config.toml
grad_clip = 1.0
doc_mask = true
train_tokens = 82970000
Each number is 500 + 40 x the weight over its row's rms, rounded and kept within 0 to 999. Layers, rows and columns count from 0. Numbers have three digits each. The size before them is the row's rms in percent of the matrix's.

# q: layer 9 attention query, 96x96, rms 0.0748, rows 77-95, columns 0-47
# k: layer 9 attention key, 96x96, rms 0.0719, rows 77-95, columns 0-47
# v: layer 9 attention value, 96x96, rms 0.0692, rows 64-95, columns 0-47
# o: layer 9 attention output (transposed), 96x96, rms 0.057, rows 64-95, columns 0-47
# gate: layer 9 MLP gate, 256x96, rms 0.0773, rows 0-51, columns 0-47
# up: layer 9 MLP up, 256x96, rms 0.0794, rows 0-51, columns 0-47
# down: layer 9 MLP down (transposed), 256x96, rms 0.0762, rows 0-50, columns 0-47
q77 097:566438518452484548501589513480458509443447480506535531562555450503569579510475522535563571570541471525471550491440512561467428482494470548541443
k77 092:647524483535514590465514500507470466482486439518512505547509479505441455506484514458477554423509449486456518484512497534482460522476488499551399
q78 098:593537543483544497535578468471448542502485490479630437507467528480521600453584548475498517518534465586494540474462523518458506576516475549519460
k78 103:609522547498473543505491536492450497470520481503515480517526495499415421543455470469481577490545501540474541515508504562491566473497479537550413
q79 094:547479492511488483491503510553441540514451465542501485474448436529491503553503534515545479505430518394556514470561545511462458505501497449499466
k79 105:517456489503577456506501466496514514470506486549552509488424534487488516442501552511528465506503492537478562438536622515444546541467474396487452
q80 102:430554501557439448490436512472547441539568559504435518518466552428457430523436475558466488441501542425478419533481551500581547506516487509514474
k80 095:436457482457459455483483507520525447580522559477467500468509515470545494547504447556497461565466522447492391489526463432567508463518512568497558
q81 099:527462505463541551542568512498500449478497452481558473468517541470429603456490536454519540502526499537522517455426529507508506544507457569508466
k81 088:576495523526549519509498492484400495517491476513509512580452477502481583533514468498566513509534437547447498491552541546529500472433494573481443
q82 083:489466454473461437476461529513581470545507555451446565545526458519549420500509415536517467517492511462477469486543421441514491423467517484476567
k82 093:472513511442452529488463486495582454462474486456486473468567518493540417487540498451491533447454521477514427532469453483509462536583502454444538
q83 088:390551509537455410488416514507589464511549559502392535542458516476517437528449452549492451474504521470471434515490459494596515490489494507538529
k83 097:458489507448434465497460518500533424579503503464440483486499500511556487538519450522507463513459528461544400515504381441558465494522515556502583
q84 090:447525510488483467465476522534622446498551554479431546493513579482491400531443438458442484463499457495455452512485428535569493478477560478512591
k84 102:454488479457446499516501540503517470544480523469421496445489485513552477573492454523478498511446547478512448562504411476514444477527563527468549
q85 089:555411532534515466511507505459488550519516470535539461480513496510438549523522569418522482452544504495581545526532479518452532493510443540468501
k85 087:585498522500563529482553508498515538477464523545574570558537463499513538508564571500540464447527445538533543460520443476463447500454487481545529
q86 132:434541496501446454508434477473549429493545578460535510559519578432456435520484465533423489468480514461436410499475538567561553432547479526496504
k86 081:447499524454475538543474511520515484459517562480451525469544523475482478534481459524480558588496496484512418568547517503560482443553560585420527
q87 100:521461518506546505515609523520458562512463536503511484454393505543492539487525454534586482523522461561523525460528497477465457490432456535475553
k87 141:518529553524534510502516526497371567496469451514477474498400449523561566493528524483545516505522490541513620454496577480462440520494511466526487
q88 093:496452521459532598496501496467416494440467496522566436484495461504510594440506527478534572534563523562524565475508521488473538542524479575496414
k88 118:547480499492533514474487434509563493440514481497549474487544547490427489468430489486481522455535491511456541501509531528486555516503470506547427
q89 097:533513509489529505518565470503453486497497544478589495527468459502568497475536500480543502568497389552437505494524536553494504451469521518461499
k89 095:505524509512456478480491519498458527495543417460489416463487504521480435474492488467497537492474529499485604513519582529465592480498516435501462
q90 091:571530485469477438499463499526558506487494444476431506478529464561591443420480468493536515491556489532541536545515367436465540522478538488478491
k90 106:558491511506502548489476480524596404507506469503509483479509500507500452521487506495509509408479485500509406495426335492487449559509494504562485
q91 109:456475471499476533538499512536468507471538516550439533406416513460518568578495420482497512522505557528455538503529517468590476461449491503536497
k91 095:540530438429459445473493460515567502463545489514487456500505511471474448457409472474481558496505505486536529547502483509506590475559476490492419
q92 109:557397496567482478506540514520511488525492488489516507503509483484449492507528578465544477469524484437552497507571527463485539435508423482431504
k92 115:519484505519486535463518479476469487497482503478537541573566478436502497445620578494515444453508458477478459395553529475489497438491463475488586
q93 136:394445515527481543515428542473456466489514523575520521463450504490559515468530457532500496498554506512520463479537466499539458482429483491528465
k93 097:414429511532556557521548424520425482450528556516461518484494510530506588472431476518544474499493482537497560424522553491521482517452515553491583
q94 130:429430536526504534530435550486517483489477518508488512433498512499524479492528548462534449540538556484522502519540458526527476503397564494520488
k94 097:456475496477532545445498462501492508466550500528440521477537529506491599433419462507490527511472501490504561513528565508539500506492517489480502
q95 085:434575521435512582481485490488472512457522500500538502522530494486504509533446469528488553549473508523456485509457523606520475538527568499535493
k95 096:448516479516518512515519515550501530483507499506484472425431513528478527504406440515469562559472510506504569571517529529487502495464547507490434
v64 088:537503452489479460485488550476521478499527492517475535474494514544507425494519514499376497508452505512417499468522546488494506502513463547564516
o64 100:510441566506500489494572495517580511450489460576460570485512492535529512502508435516541510520523513445543559522444488525518472411569503504500472
v65 104:454516573446473470472477454436502542512395537508461459543528564483471516498505499518567474483521592550551503496505492488486508504523480426516486
o65 103:462524382494493493510455530522493568445431552427474497512554437476544534515519531490461503526492494487514535474563480472472428519491509497563574
v66 095:496516500528538570462508427602499479485504477503560512459492494444506538485486488496566504505497452444549497483499452511512506488541579455422501
o66 104:503580480496506511461457510495434484591553528475554467518484534509478442476492517507430500490450483572440423467496517483530517466519496500475505
v67 098:550468511493468440569515520461488476507526544479447497535435440524468491527453516500393533495531487529475502556504537493497504507454494553496469
o67 105:543416575537482469516505477536497503492491477505491519532473491461494518493493524512608487499555479446540578507483495508490563564478476493475505
v68 129:461442467520521433445501535496506513521586516509504481442522494575556499508488503494471498530499499508495504525443506460500488503425434520564518
o68 128:474519513470507502523517504487501510457477442555455530482493524569510503509472486473510515506521580495518545464442491550428551480487479476436469
v69 110:535470517583530542506503445553494453509539497486542524501451439494488528480462525497470541518523409475551490543500488538505515498483545519424489
o69 121:546539566510476493450486496488415472622525489515551483525418547505491449497474506489490509483482475532447452473481516502558615489513498512431488
v70 097:496490546483469441480434474406504517504420500521440478507491561526441477514468524518486492465516581568494498504517527519479518511496431478536464
o70 096:474492464523495465520552497507524536457418502495455537516543426462580521496506511521497491503540497416541575505504474503493457499511495487523556
v71 109:445498577467480465457447443449508538498411508526477451503507574480457509498479508533544467484527589550536503501497501504493507521515449413531476
o71 101:465544382508493479505484520513488576475416530460467506521540425493580510501502541503451489506508503470512552448536461491477426486516507491538575
v72 076:433495485552541489438515460546493521512522483509557462457542510507527558527517481498589505522511517475566486517422448492500481481476505460483515
o72 086:462580453471527529516456521470447490536549513471515422493489531511494492508487527471438500488466535569461458465500527484452530573415515486472499
v73 080:580507464502450517574540573464480471500527497470446540554486457532470452484550512467367531463494501523463487494551513545483501493497511563474498
o73 090:545403638527494487473551487515571470484522470572489536484443491462460535487522462504574496507528487452532546540480510494527546517505481496516454
v74 094:514486501484494413463451507408512501515486524516458504480489541544457444511471517515437503485484534533440503471526549475490531489458430557543483
o74 092:490452509514496469528553491515552508434445478520434555504565455485571501501519436515521506498542535423534561533479480535519481426561492503503520
v75 092:574540401491471539585547556533489473477522432489452553547476461496530471501558487474434527478479490504464489516532504542492472512548543522479509
o75 094:505420618517505525475547477504567482487561489560533502469436534468426539510485505508560507522507439468539480536469544449510500563449503497540452
v76 104:538536481500463489595582583430472520508500540460440490595505443505506478505550494470445543488527508527500506523501519519485477472483531582475509
o76 103:511390560510504503501484489525547483482515499500505492491458504460444559491514499471568510504510481488540535555529523483478530638416484497529487
v77 114:539518526493496486470371434471532474499441471526480524495489547492461422493473507544468483482457526510465479460574507503510551511530471485495487
o77 098:498513503502495503496521495515521517492475499516487556513550470488550476497505457512489506497502502434493494511491483495584442345630502505518519
v78 098:566474502543498569532462461528510428489508448494483562517437454497456478472470517506393519481509472504498483530550498557510517540533521499460484
o78 096:552499591524474497460547486495493512569496471580535544521456507500497474483475518529517500498527440440492499493448507494581533403580486501473490
v79 106:443488499496509490505619551513461537506541552482534452488527478500524580508523488459560523518547481491540524521419497492491459479463512515498508
o79 098:497488472496501489512473503491475479493518509462500434496466522498471520502509537483494495502486518575499506487519511506415553646380495502487492
v80 083:449498466525531552511564506608494497489584474491574490470504454471550553503510478492558494523508459431534500526436459479519465502504536485480526
o80 086:513556484485516518479450507483443482559574508498547438492452554549442479499483542489479494494472503588461439466498510503463552554439498500463456
v81 106:553516527507489496476387444455528471500454477519476528512482534501445415483474520538440496475469512512459483458582516506503556509522473513501486
o81 094:511500519505492496494527498512532516495469497524486563513544468491546478496507443516492509493504505431495502523490488502591452354627502509515514
v82 077:539498530451451473482451514417505505497393495504419525521512562524446472498524519494463489453492555583481497477563522550477519512518487465519470
o82 087:472461511505490494513563498506566522436423510503468554491538448438542531506504497518512484516526464428544558517516497471507429483537508492564555
v83 087:440497550481542559464525425576503500491494504502569483465493509440505564486476481502625501496529476458573506494470458484525493508526538454452502
o83 095:493579403496498509495426499498429510561517535450548436520511514504487464490507557503414495484469501591443425453527512517476514501489488499467516
v84 100:547501533515471461496413474401516491507440498514430509536489527524451425493470526528429509475490536550470488499558531526487538512501450518524477
o84 089:499471527510484484506549498506544525472429489527472573519529449481559512502503454510511517496519501390526534533495489500579462408586500511527521
v85 111:452495524591508486431516502447505512535567562483553469517541472563517505449509536505480539542546447463542501526430496501491502491466453575539532
o85 117:562491507481502490496463528450500446516457487520499516512467513566493488493538455451462531499482608557453535486519491572492582530473503513421451
v86 108:559507513511484495503392459447531470507461468516450533531478515512460410482471519538425493475463514518464476490579517510503544519520474512507489
o86 095:512496535506489503494526497512528519497467491533494568511531469499534490501496454515510512500510494414503508523485493501592458361617501506515506
v87 106:464499551468473431467478488395494543506433535518444440521517563518468488505489509507515497482527609562515507513482519502481500509495428480553482
o87 107:467477436505498472518510503522527548445424496477443512512533432482555544506515521505496500510533521452547569496523481506453467562464496488524546
v88 100:534500530495482433459403464412515497508438504528446497498492557514441435502461517528458497480481546540464487475540526515492540499499444509524474
o88 088:486485501511488478518549493517537526466439490510458561524555440474581495504508451518498512495519517405521534523484486504566449391601499510520532
v89 108:484487592491521490423425424468522493512466530526545471446503572473443492485442497532547478495488521479504500427532501477522550496502457481499486
o89 096:508543430508491483503480504516477513493474512475473515530570464503567453489529468507441497489484550496466500485507469537552472346620499509480531
v90 093:512494528495471461477405477428512511492398463522426502497496565513460472520474515527478485468507573580479493502532514543479518519517463440529461
o90 093:457509485522492483511572497498536539466421495509475555507532440457576514509486524520494491503535463397547556505497484473512424463534509484542554
v91 104:488500461538466480569598578467475517519559523464453478567509431544545495499549503469440537511539502526526498571440509519482461495459507567507521
o91 098:507436553494504505504498491485515498502517483525512468485434520504447560509483520467548510499510498511523534518502525494446563648384482493489464
v92 113:512512461495467454557593593443468538518537567470456464568511455523527494526529488476461541510521505515491514531460532498480465461466522575506509
o92 108:503407533508507487515492491526525491480516490486497472492462505488457548502495503480569507503504503507541541542511516499451540651392491489509487
v93 092:441487495494520523515583513577475521496537514484555472477511469484533592521515481470591501518534477471555512528429466491503462484490538468474506
o93 089:494532466495509505505457504490447481524542512459524428497468532497463499500495560481487483496489498588477479465518506494419548624398498490477497
v94 110:434477618504524519441475432481505508513460543506560448463513542456460531472471501516580483490529520493563509454493487488517531487481474482479493
o94 101:498562381491494490498445518503441518532468527458482467534554470515553465494528497482397500477475537551451485475530484536519509413572493511469539
v95 107:566537464501488574580515497547487472477455447488482553542448469467485507509503488483480513472503475509490494522563490553499500509561588484439481
o95 103:500472579520489520454521480514514481554519517497564472495443519418446496500481534521533484490501384479520430517504544440528510561466503507531508
gate0 101:512490448458479472444501502551459492480526506535463574482532501457526514535431430469498504518479486495508592433477533487458491511480572543546426
up0 102:485551528508521494520439461511467357516447594506483521465463495548518476472430523481472463554490566443522559486501533531491530507560554483460529
down0 095:512463507478458488554518487551556477533528513464543403438522507411526458511483479513529522437479486506572492476551429497491488450520452456510471
gate1 106:520476533451587532557512488493464518415439462516490488420460436478505513552477512493544500557564558541421570507471462512511484487417511525559473
up1 115:468482517579467523489499509556535454443558427501477481485459561496530484427485461439456510492449462480569503446487490489446428524515551498443611
down1 104:528510465535564488508494439544508510493540548531549494493522581472571518527495395559438466518496534480570420565500490520534408392501505484474550
gate2 099:505502535461564524542480508539503467469521477522478556523524503479565539479490509479491537482501541522562617461474493476474422525486443568502528
up2 094:549566462549440458571452488456493468530500496447509533539512507518452552470554447535510550478452484480498455545467538503472422449538485498490516
down2 098:463488547490460494453441476492511494515402485479505463479530466463417493547445511587476586522468550472537483493523523545527483570499477517433471
gate3 097:484538577586552523512497504519466409500490509467473540582485457419518485509476461472548526534442563500505562547477520508485493516490548513508479
up3 098:461508439563461524491471481495512474556526520515455532483433501447494455553427463483486481524496506488448471537486508565500509531554588502487552
down3 106:543485473507453485522539519474501591584498478550478514477496512546511408473498526517498516540488444508448478482476531563551558593472468539484488
gate4 095:510458571473437525576490468460504474482505497496439473518477559553509519395520526477545541421483562535459554512500442504487460513503487486406527
up4 096:490469511418514554502548539548504446513456520475533561494458490518540490543534516463476442516561519499518535483519559469470540541505471541481546
down4 088:442442572558502459561499388597454498501509579578539446497479545553526503511542507464539485508533463572480497472501488449416564468471467482474538
gate5 095:528497591469406513484536467570545459502536450494511535475486471507435495450526385464552595549463499592526531482431464563488484499445523498492476
up5 102:515551487520462504556458432485525475484576500587494504506469539435564501484548514476478532492459555471501497470486469464525484584472465538540545
down5 104:557520534501443525489529515561508472475508538501530458463456501446470478521532479454421462506437440507544607533501468517471482496496479507519510
gate6 105:544468490515461588476497497474531458497518488512453428519439463473482580490499460531506484471504544561527572422469467520492485535576475493597530
up6 115:504514499473491598516508453499525441470602466496478519479465451468547495462516420508475453457519479497428506511401439587512485566500547533516495
down6 097:503461521552440501454512572483544474471528527397510503424471460482573531541535493516534516436411516470522477538436471528593530504480482561540534
gate7 106:516509463575506540424473453488457513528453501522468513421510504564536533531452435406489555480456553541548473513535524439513523520443520482533456
up7 104:525465494524504507486424493482503477483544432445486552557408425488463483519492427541470488532561512486491531507450468500459505526519565505591504
down7 094:504535463529533517397512555514542509544468588477486504535527543511549421580528513482409462486480513501488510512512494485502455473524468432566456
gate8 104:535526496502481472535452527476491513548528464504477523402489545491576499554435448412535586549471531559509564466483557447478501504467476563540394
up8 095:447531532489510474548516493520469432426520417486528552506517429565524489503621497465505497502500552501578554474489482578470535482481488543449511
down8 088:509528457479404528438540588541545463484483510501489455577503368444493513494517481523506509512459487453491505571462485491495485597505488528459512
gate9 096:521523481463598513503501526524483531503476416535502523518479467539492534431473553478540492570502495487445549498477590507513488518510502530551481
up9 113:454486514480514482498465500496492432425473465535506508509482485525527500587511547496503478511483529496441517465502557578492479465490451548581531
down9 095:492453458510475469450539522505537575457469544580469576522531516549412503445484512476535488462463564450493522523586472496476458587480437445519450
gate10 111:475440443541603515540508548460483555539473509563513486452482508461478510470473469491605579551467562526527530476509562464487506527480445498455382
up10 115:507539500525492495491488449527450570512612486539483575384503542603534513598526518577538551475515539568482477508548440493444492528536469553559519
down10 111:562478482527562509510560470542480651512481529529530486474509572532425438540510520463503501565508503483510489457499516462518463549461578510490514
gate11 112:516481525464573597564528495534471560505417566501455474472507519534513554495420462417513582535478542496528590526514524431496518447520521519487470
up11 122:510519486490518530513432523548480485519470595450533552475516492555512464459515470541469491453478395485463506491510465508509501470519533501441486
down11 115:487567489464474498495496501504433544521488524437448476506571473474544527474554538484530459518491511494486592509536522454471531476543560547526501
gate12 096:493530475562573513501535493508462470433458549503455479469464436502478490459526549454503490602553464513431501509483529476557515486440546568553497
up12 098:522515509510484508515477502534475491534400564524549564514525498509558485470471503564503487493447554457474511520421555488528538533520538445532479
down12 094:474410503491526477554580525491450515497542543538512461523528472517485586484513571428472495531512377528498497498521469542449394511499481491478559
gate13 105:465523537552511489529491517521434570460496526489497487417494521479497532552427477460544557553508575520542576491439552407499498476427468492530544
up13 112:507559539435471516463547405546489499436532484484522534475568505511502483457550543542486458523502474490524482562474539536468482470543495510517510
down13 112:532591480454505486457435483516524487518500565524434500435527505439502508473430539533467514526510488588488503479587544496496489450478471481472460
gate14 094:493478525503546500450546509564479564525466506512427529454461564535450461531495476489528563464507438543508532382467528493519504502518496537488503
up14 094:461515525489473467579546536475506466422467467518484468477474475523524524589492510444515472467508588440494531529477472480447496463481471564558480
down14 106:476476490552452529487505522469530467524474493516487416569534512487492494536544539468525506515496559558539460533516547449538534581554497509428521
gate15 104:510493536495506558531500538495468526461483440541496467527492436407509504519449494514494482551567531547462524549506475488529463540534480481538527
up15 094:443417551468538479396481462508515518559582476462468468536446501514507495458543549456537461501477439502490511599509481525518451463457582554453518
down15 090:513435567473571482489435559513464514474548464484511594478514538503483541501506520443535507455459584463527576513549484482522518430506500412534475
gate16 106:504465521479489477534510483436471616500514491560450495498510519545455540541516456587493465531481504561558520509471523528534479507475526527510527
up16 101:507524581398534542462466471510435499445507481454521482538500461552514509524537488450486410492533546490500496522511509514524532439517499555548450
down16 104:503524507497459470447514542475467406469478438541506467518529531468524507574465507440518480585521444517471466477584550460546452531510472540465505
gate17 095:455499527505534558435490583557514468509493488454524518403496512485499443469489494515516485492521464489432492414534508499618496518469523478467534
up17 094:547527551525465495548514507555505461498481482442575466499530511501509412548473468533475521571476491508432526430507522491575554485502504534503454
down17 139:520511491503493493513505501498504580501507512508498492551490492535490510488500486479499491472510519499509492531508526497480492539495505507465480
gate18 102:457492506491453615511568521490492523491512506537505455522480477469531490508461477424536566457467544524454527558441513422462451583489477487539446
up18 104:507504504490522496454471502554449481489550481483487581411482549527532465552472513461498460568501493473491569483482435487538478432436476536538615
down18 103:528557581540463463516475486539554500545527462536456532502527455519500510506511561497443453442539458539454568520528552521534438446477482550467526
gate19 100:448492470594490533558509514573528581507494530519537469474444489444502502531458416446477540523493550488522564444533546438477481540506457506497484
up19 107:570542510434487551441418527505478410565541510503540503534512471526444526457512494588513476504536440517519492522548563505547510448565501479487466
down19 108:502493494448518482524476514478521488509492527498472531435528407441504497465472472574526560448604460522565505486532496490471465437559473477487473
gate20 106:512510544463505522463493462582445541533522497536451514500555386487493513549461514512555545504455514561511502483535433493497499471503510444520503
up20 108:551541481411500497502471523490444481547477527492486527497566457446498522537461501526563519572484442511453482456497418571503489543538522520512456
down20 096:490601454468594516515455403485568506497497503495505503597523550492485455457410519517503533465432527488486479568505494552494547518502548468564454
gate21 100:470463499515507491484499597516486540540540504551458486513540512470437520559454483542553562544488560536462551462506517507486469520476499486496510
up21 100:496561598502440549521515449495487512516505609510427464478488542452530504472519497526458492445572433483535441408537515500501528486493541491508453
down21 101:477518523523491480558501493555439551514453516554473479538453500480499530481565557496499539537520376538555524568500445497508583540476469512500515
gate22 102:471441573481496509519488561529497531405462499557551519541429402466484505531464494525525493425514491517502529439474575530497452553551476514529563
up22 088:512499460489567446534532469457453473456478452530545470518528418469530506483503495521518480484501548512444550510454478465485521495506506506473564
down22 090:444529509537436554549477448525525536507434518434473510517584523533475469491483411563483519411515502497516542485422490464457507517580519484519521
gate23 094:533489548509574531531568473458497503503504505600420512532526434478560548514559569529533446513572521535439529498527463516493492461488458477463472
up23 100:478533428532441499444487469439466510538562512431529421492441528507528514484491490526465526452466500515507502451454494454425517457480467530552446
down23 096:500512491497526509511567440452469449497509514512555544487481451514529620432554471548548516488511499466539492524477455520515447436534498453454520
gate24 094:502551582561519540528560543498417455481497479468465539477454489485553534508517478455542537507455557469535542454515525453443483532567493455544520
up24 097:496501464447499488510504483472500552505470521518527462543561487516456476510543564532484495452492468490505582435514537506491468572500535506489480
down24 090:483458570553530511521476514598542509507498564475518521523456516540479480444474578456559509505552464469456537452412511510504462512500503490449437
gate25 104:500528472535546531447520527554463561486418551504520529427513450462598514514442514467559539533537492489465551446486522415445466545527453588521492
up25 103:506469520501443457512508494499472552553565419525473516451527578456481499519525470528478510481505428499505530419468559463512470462515550401500542
down25 107:469530537490487554515490559548488492541472474456449568500503517570555513467582479453523462502472567501511527532473467602577480431480459446483462
gate26 096:517498507495456518505503489561487510573540517618509545464511489487521529506420503594474511550553521500511595409531490433501461474476467546485434
up26 095:463478482552425474489505565574505541520475489563516532550534544527477523446475458559479533471468583508593497424584524474491490416568489536525443
down26 086:438563535509505490451600560546491508460549498464509544468483491493419496457543420553571484487519514449529431462536517521483520535523486475516468
gate27 098:498463507535534554564497442480501452461408425512502436449485479472568487462465429512518558425492470525499464481459481470532401497508452523652532
up27 099:532610504558534494539570458491483485534488463524457488481511421507533515474493558455439475532465520462540499491536505519531487483501562580538503
down27 094:510451475505566454509512531510494493440476520516548431486537539488539477484465503498490516456474411470505460472531475494515478565522472518520557
gate28 101:520478475536565518538560511506477532466500593564522573465537539466478532523441470483570629470524501504543500512462483436462526455526489447544511
up28 098:424501460485570500521426515465456512522468518512536502453482473450541517444414514581490546519419505423501497502459585536494458532515485512432533
down28 104:506542434521432549460483550450547480513529463553547516476499532523463457541499473581498534591474512426519528500514543465564437501489420496558491
gate29 101:488486542507577514469530496520486481506508441521516494517511451492461547443571429500503558504459459530537489519392517486509472527537548583513401
up29 096:451474528473540530483515502443512495505585452522495543554497488550453484496508453479497487545350550481473530561454517489530473478523542545439454
down29 092:462573472558528511537417528519548520511528437546477532487501520540538500442462461545542576421496561523487561480533557480566491493512526372495544
gate30 097:453506564498600499546474514480467531478480478497533501439524482478531523576474476427499446541560512525520552487448580473486465500522492553410425
up30 092:523466516562469505454522485554513497425524523515504456534474537465488496423508530519562548522494466508469490437507465511499462464480505510571607
down30 085:492525597543487534397504500446433512537491538557523500495562486449552500504504500520438504447454407493521505489468521455517494475503484467439538
gate31 100:502504520534508457485443444584451500502497533535470512536468450550543510504551566481551513569470530529457512526541478502507447493504571516483459
up31 089:489527520478584434520524541531503516522463414547479524443464447508545467548522528512479589460521426476606466427568510435516520481499470518485524
down31 091:491539507417510534514505441530545450516551488502519485455521510470485410471501551500455499527524534465479561454519453504465554419482443474480498
gate32 101:489556549502508470565477481467528592521509530543499574463514506445491514558406458532560502491597507532489525454480521516470483490524574456502466
up32 101:579457468454548534484476513499528520554527505517464456411479514554536458489450516476538449575490585503444504528456486493494499436505498525614515
down32 097:518534545530485528531504544468518499465580501490565546489572425443454486477566475578531486476470547592538547486494527453539464454520448432466567
gate33 105:474456548492590501492563579532463475460468464497492504429527462552496492517533475446532564561488458516460528475478479532555475475491510512593453
up33 093:470541484587477529495449499508547513515471506499531538547459476497501528497469465565476468406534512475532481498541501471473496520483511529411557
down33 111:533491531469494479449531502525541456587472478478514494488501524411469504535518535494513435575543465518463516502509469480515502466546541507501489
gate34 104:496518469525502598470462520512495512568500558587490503520372500522522485502402466486570570492512539544558508464529495466531470576517497556468518
up34 109:532523538545454467512492508467472559463529432489537471476455464590547470483549531500510510539467504546476481525453502581477416581525523487455536
down34 099:490501486480478453507541449533435490524483478523483545468526477502484515421541483437500480461579456493487480495395520559506501456536414500435546
gate35 096:483453521564482522483475505471522506480503527512501513459502423460550483452421414429540553568453531509480520495510473524533448530567558567488466
up35 093:444510574412549531567489528537517453442502485451504495506483442466451511537498543550522528528575505435454514511457455505468550506528492471470528
down35 090:537454431492537454484545466484560509423475503553470535525446524558480452491531503549537509430528548458544488551469514562524493492470426418535486
gate36 109:475456511506439499555562541572455580520515564531492499509521558490461534501454504514504503539536585530461563496498515508471513538465516566531457
up36 107:476515423413548434553542520398509548524511458507494452422545504467497527539490544509530515547582471504474515503511541530465497504483461508514428
down36 103:483492494535578506482445457583501467454510533418537508539492450525535416500486516477454525452499548524493589516529478540474501503540523509544480
gate37 103:519457530461513493502595506495480479488514514514465456543495552465509544438472483494539630550506534532517482458467475493479405504467554541576512
up37 105:515553516533479518510487490500579503562529472506550531473485455458543505510511552565547410513569458510467554596534499522488581572479464558450491
down37 096:526512541477541489512548517437516487499499559609503516523432566559596456514437504509495501449525487481524544582533561483509471472515538498547473
gate38 083:490502476460499607477472466470490469480544528573411454507456476474464500475443455518469528425443525510524535458517449523516492602580489563525513
up38 085:476544463503451474522501502521507554464436490461477510528520495557475524526570517498471401493524483571500523475493483511524509500518487420488514
down38 084:483525485477483540520457553463523486481496419458557492486541481474508609496514547498502525492538517526498547544457506484506520489512516490522529
gate39 107:490486501561537474531487530489452547461512491514499491521539530546455552511419503565513519562442581482484557543498446498489444496492530532540490
up39 112:499458445500360490568518551436468505536542547507569490554515460480508492441484481556477497531467406505595517460482514475492514539470501487467537
down39 095:496468437516434526398462475526505524490504423452522450529505502512469577579544581497503518500447497546529570463540460462500458452492512473550499
gate40 102:523531559495534520578467603552458530507492481564454548431505511548494555547499563513534449519580497552524502502450461509513468573471513514443523
up40 100:525522463485487415485493438447510505538511491598418523547394561509550526563464466607556513502476532469487412534497532539536525530502499480460469
down40 091:472523558493584485508489506441446509424537496477480428524519521502467489438513497505462481518468552512494437517517533467519489421500526583427474
gate41 104:522504522570551490511500447424495486488465528508463544488462452431619518535443519517542507522533510593551582493462538466481506463471549517435472
up41 111:500508476609505458509500498393486467485444500491474544471455491505518479608455550514501493521516483575504556471455444484489537417497521518446495
down41 101:534488414469508519430538551477464583453528519532507475451483505512422603456520518571440487480526533585543468497518517533499458481480539474479587
gate42 104:516502519475487504490556439499494549502487472557482449558522520445573548495460511426470466529432499498511550515498517462479458472432447519569472
up42 102:639489514546538436548500487499529547504396442484504444500524477548508544488502405529539482482456562538540408515463524500489467484433530460574465
down42 102:496505450492501483542524509515470490508514554505543473479513531607596467548466416503536527476498417503515468524614540536509436506500469556554469
gate43 105:460561462532498539489498525501487473518407509469542522482460479520468484498538451534449470544501492529511607402454511497449459555536556543497579
up43 102:507449440498500425540512537458548498487571419581489481513545538468497537486483457541536520516440510504510485471485444603505501595510538468508489
down43 111:525516480530489541478545463493574469520484547523515447464550473487524453482548513463487536443485494502462484487484461423532531540521485514421542
gate44 096:510545500433442543433499469493476510535499493590492543509464530462476533466525502501489491497456472529555552459563505534486445516466450501461527
up44 094:545520474473499435550498547488521613492498569458529482508522547475497479486538461505549552527464516512495503599479510509518516555485499500506436
down44 091:534484513508476492491505482488569531503510474491518484551514497455543509535525524498434536462511472483513549525567398544498437452495438493488536
gate45 089:531503607458547556522516528463467551507430478459481565511451503443500557448577571508492453513526471512463549492433557531482403488467523493479491
up45 085:530524510556485509524501539500482530465444526481513493542474547454509525438547576425511468444434449552478488497425596492504444490483562507508486
down45 098:490418471467533490497491509534538538459523515443514470519493465497484502518500512539469547486428544468460470527527510488547517539435482518530487
gate46 104:407484510510478514521482522501462469387467555494498490497508522474486497565479441537520494464488500519487608439440534508439455521525448523502507
up46 104:486526491541469404476521506548446507504537463556483553497456541475516543570410456509535531527439553471432589534440487526475511443518464548524543
down46 103:523547491520501492510441530510503488487475514443550533492490648528540418444485494510505458394451545516471450501540500485482549487504547568516441
gate47 103:519491504512489538499507534544507575534507491610540463522492471568461495487421463576526521483514519529504495437421525537461415604493478471491527
up47 116:449534473433517522567470481417477540431524462499493534479518575509471520486560546377509487555519496508494521547531486534488487524455568538466502
down47 111:502514529506464489467585570479533544473578470525498523543497545498468499487478453428479507503529523504536505517480430500429525542546459517655454
gate48 102:488492495503494513550603506550523427432532520536498423502524561557529549489440531538549517494505550530527480555500485503494482563488565467459452
up48 101:423509513552514534500458518492470554533541488433497516500491495500516468504454514512538453474411504516455476511579492480564480424458446449477444
down48 097:486502466464490476497482504467519446476456512462500464426529537565542440505536516547511495423513454498488502466557452477502489509527581570551476
gate49 100:497532509511513546473487518480417505465403410489501468436446510521505505502526539414595487476553502506519527491449500481496432449534525529550515
up49 087:443534470506475486485463464447503519496508432477479569483461489492494480476573448500558447506536499507549501483471573545490447492501555522459473
down49 090:541499578441510545467535562516524412461526476469482459464575502457476489524485490500520500465554538502502538553551547510511474538509504544531487
gate50 090:507557558496456493469522526476474558548567489516443487539511527506508497495541482537490559664504551516454573558574456499496435537506523545463485
up50 088:510536536496463527516509487504485479539542521580458507540510560404464516437463506469499557530453503487512477523517398520512476471460568557533485
down50 083:497550469519552521430506555419533579429499458545488504533465473502487464464587499554458553568496511519476560476490496457510469500510501587532531
gate51 096:464510552550496489487448486477499483441510427501435479451455534534540510484404405428492557522519583526505530483500423511467464565547471467482544
up51 095:495551552514441497555522505445492456492557554507473559467513563519545483490427486489489549515512515482464546503466481459453524480549468415537532